config.yaml
vocab_size: 4096
hidden_act: "tanh_gelu"
rope_fraction: 0.5
qk_norm: false
tie_word_embeddings: false
schedule: "wsd"
max_seq_len: 1024
train_tokens: 130500000
Each number is 128 + 32 x the weight over its row's rms, rounded and kept within 0 to 255. Layers, rows and columns count from 0. The size above them is the row's rms in percent of the matrix's.

# layer 3 attention key, 192x96, rms 0.0992, rows 68-81, columns 48-95
size [115  93 127  71 165  71 101  93  94  90 107  85  98  90]
[[ 79 104 137 153  64 103 124  84  80 177 175 148  53 101 204  87 168 112 178 149  89 161 126 152 139 110 166 148 156 143 119 159 132 158 151 145  59 104 160 120  63 113 143  71 130 140  87  95]
 [180 137 109  76  92 109  68 100  95 124 176  97 120 109 178 125 116 133 116 144  80 113 174 115 106 164 147 150 165 144 191 137  90 135 120 166  94 125 177 197 144 159 146 162  60 137 139  88]
 [140  96 156 176 109 144 164 180 118  59 113 153 142 154 113 134 148  84 141 111 146 132  62  78 102 182 103  89 116  94 118  68 170 150 142  74 121 134  93  90 148 130 116 161 216 102  83 198]
 [ 93  85 118 178 105  71 163 178 132  83  62 119 147 150 119 124  92 132 148 119 177 128 122 144 111 106 147 121 100 114  75 121 175 162 165  77 145 125 113  97 102 159 142 106 228  74 126  96]
 [ 97 112 147 154 108 120 166 165 157  72 116 145 123 157 101 150 101  81 149 149 140 118  54 107 108 130 176 119  99  98 132  97 196 127 131  81 142 174  81 119 153 108 143 137 208 121 139 169]
 [132 122 103 163 117 137 112 188 187 113 165 135 135 134 114 188  74  87 145  99 181 156 106 159 116 196 114 136 106 164 115 126 121 182 130 107  90 142 105 115 183  53 122 120 174  98 134 104]
 [181 118 111 115 106 112 113 102 154 173 166 152 159 130 137 156  37 136  58 139  91 142 131 135 113 139 145 150 164 118  84 158 108 152  88 140 106 141 185 161 185  97 153 127 102 108 166 165]
 [154  94 174  84 105 137 130 102 159 134  79 119 147 136 118  84 130  82 164 141 106  98 126  96 155 109 132  78 169 169 100  74 134 117 121 136 165 126 128  69  59  96 185  97  51 152 110 143]
 [130 165  78 142  76 142 171 119 132 134 132  87 101 110  98 206 147  78 118  98 127 131 117  90  93 164 121  86  92  97 133 112 120 143 148 132 168  85 176 134 160  88  96 128 104 142 133 136]
 [156 119  80 129 131 129 108  63 109 181 163 177 181 123 151 146  82 154  71 158 132 187  98 150 109 134 133 139 139 134 116  97 132 154 105 132  91 144 119 152 186 146 145 153 163  87 144 135]
 [103 190 158 119 183 202 125 131 103 124 160 201 104 162  97 129 101 144  87  84 154 135 178 120 120 152 126 160 120 139  83 119 110 172 142 126  94 113 122 106 125 110  94 112 159  88 118 105]
 [152 126 183 176 182 176 124 107  94 104 122  87  92 132 141  63 197 155 114 132 128 114 110 135 113  90 146 147  57 138 205 174 102 101 151 137 130 148  96 114  87 129 107  76 121 128 168 146]
 [133 132 128 127 111  80 118 167  73 125 175 190  84  75 128 125 132 138  85 114 111  91 140 103  70 114 112 131 195 142  96 157 120 135 112 170 155 133 125 110 142 133 122 197 178  67 114 122]
 [ 95 103 204 114 200 141 140 175 107 119 139 179  62 168 106 163 169 133 122 107 119 104 170 129 132  53  88 174 125 124 151 140 107 102 162  54  96 161  89  99 121 144  89 131 178 149  66 159]]
# layer 3 attention query, 192x96, rms 0.101, rows 69-82, columns 48-95
size [117  75 112  63 159 105  96  94  86 103  86  94  99  82]
[[228 133  85 149 176 134  83 135  88 219  89 138 142 128 193 123 134 126  89 131 109 101 137 143 111 117  75 130 173 110 120 147  86  80 132 163 103 133 118 164 102 106 190 103  98 151 139 102]
 [138 166 123 158 151 141 118 114 106 118 103 114 134 119  46 110 117 174  84 121 231 118 144 125  98  61 127 127 107 138 139 157 128 201 136 169 166 121 168  68 164 128 163 101 108 136  48 146]
 [ 64 133 152 115 106 168 144 126 146  76 138 136 128 125  50 168  77 126 147 120 156 165 120 112 158 162 213  99  84 101 120 134 143 153 135  94 139 158 147  85 165 120 109 125 162 109 116 133]
 [ 62 131 119 170 145 140 183 162  79 116 111 173 104 120  40 156 107 146  87  92 190 105 113 164 125 115 172 128 130  93 133 158 126 117 167 136 129 134 151 116 126 117 150 134 190 138 115 176]
 [ 60 109 135 124  95 137 162 126 185  84 157 135 120 147  91 198  98 113 152 169 116 133 107 106 173 138 165 120 115 100 106 102 152 152 135  79 163 150 155 114 144 135 123 148 177 130 153 153]
 [124 163 115 194 106 104 170 103 153 215 133 125  54 138 139 147 118 149  88 146 124 130 107 146 127 186 129 107 116  92 103 175 115  51 130 138  78  91 173 144 113  55  85 139 148 117 145 126]
 [185 154 205 140  77 130 155 174 157 175 127 132 172  49  88 133 127 129 113 112 173 127 114 165 129 152 158  91 107 141  83 180 110 142 106 127 137 116 155  97 158 111 159 152 119 170 114 174]
 [201  61 103 126 161 155 123 104 148 113 160 119  64 120 115 126 112 141 176 105 101 106 129 102  79 178  58 115  77 163 146  91  87 107 104 104 126 137 198 123  95 118  99 104 113 115 150 196]
 [ 91 131 126 148 161  99 155 141  95 170 107 149 140 132 189 128  97 127  99 170 134 110 165 110  89 135  98 148  42 106 112 171 146  86  87 176 142 136 102 151  82  70 151 120 154 155  84 136]
 [ 71  85 162  88 129 102 107 118  80 126  85 187 124 131 115 141 124 112 142 153 106 142 168 126 180 176 161 118  95 223 117  96 141 109  90  87  96 134 185  97 138 107  87 112 130 112 123 153]
 [120 164 128 160  94 188 137 149 113  94 125 159 145 143  51 126 174 102 164  65 122 126 171 169  93 100  92 151 161  91 101 125 129 146  94 139 171  36 105 110 171 151 106 112 129 138 144 123]
 [132 159 134 123  86 149  79 141  92 112 126 158  81 121 148 141 171 207 144 182 119  80 112  59  70 161 128 116 128 129 106 172 126 147  76 132 104 135  68  85  64  82 153 130 128 159  89 121]
 [106 126 153 120 157  93 106  95 102 110 144 187 147 131  94  93 189 123  89  72 178  95 159 159 179 116 158 160  92 178 164 173 147 147 112 120 143 102 118 134  96 183  76 102 101  75 114  83]
 [140 128  62 135  91 125 147 112 140 199 130  97 104  92 151 168 132 144 151 132 143 157 103  98  74 141 137  70  76  85 126  98 130  64 146 114 115 104 151 129  97  89 163 122 131 128 104 168]]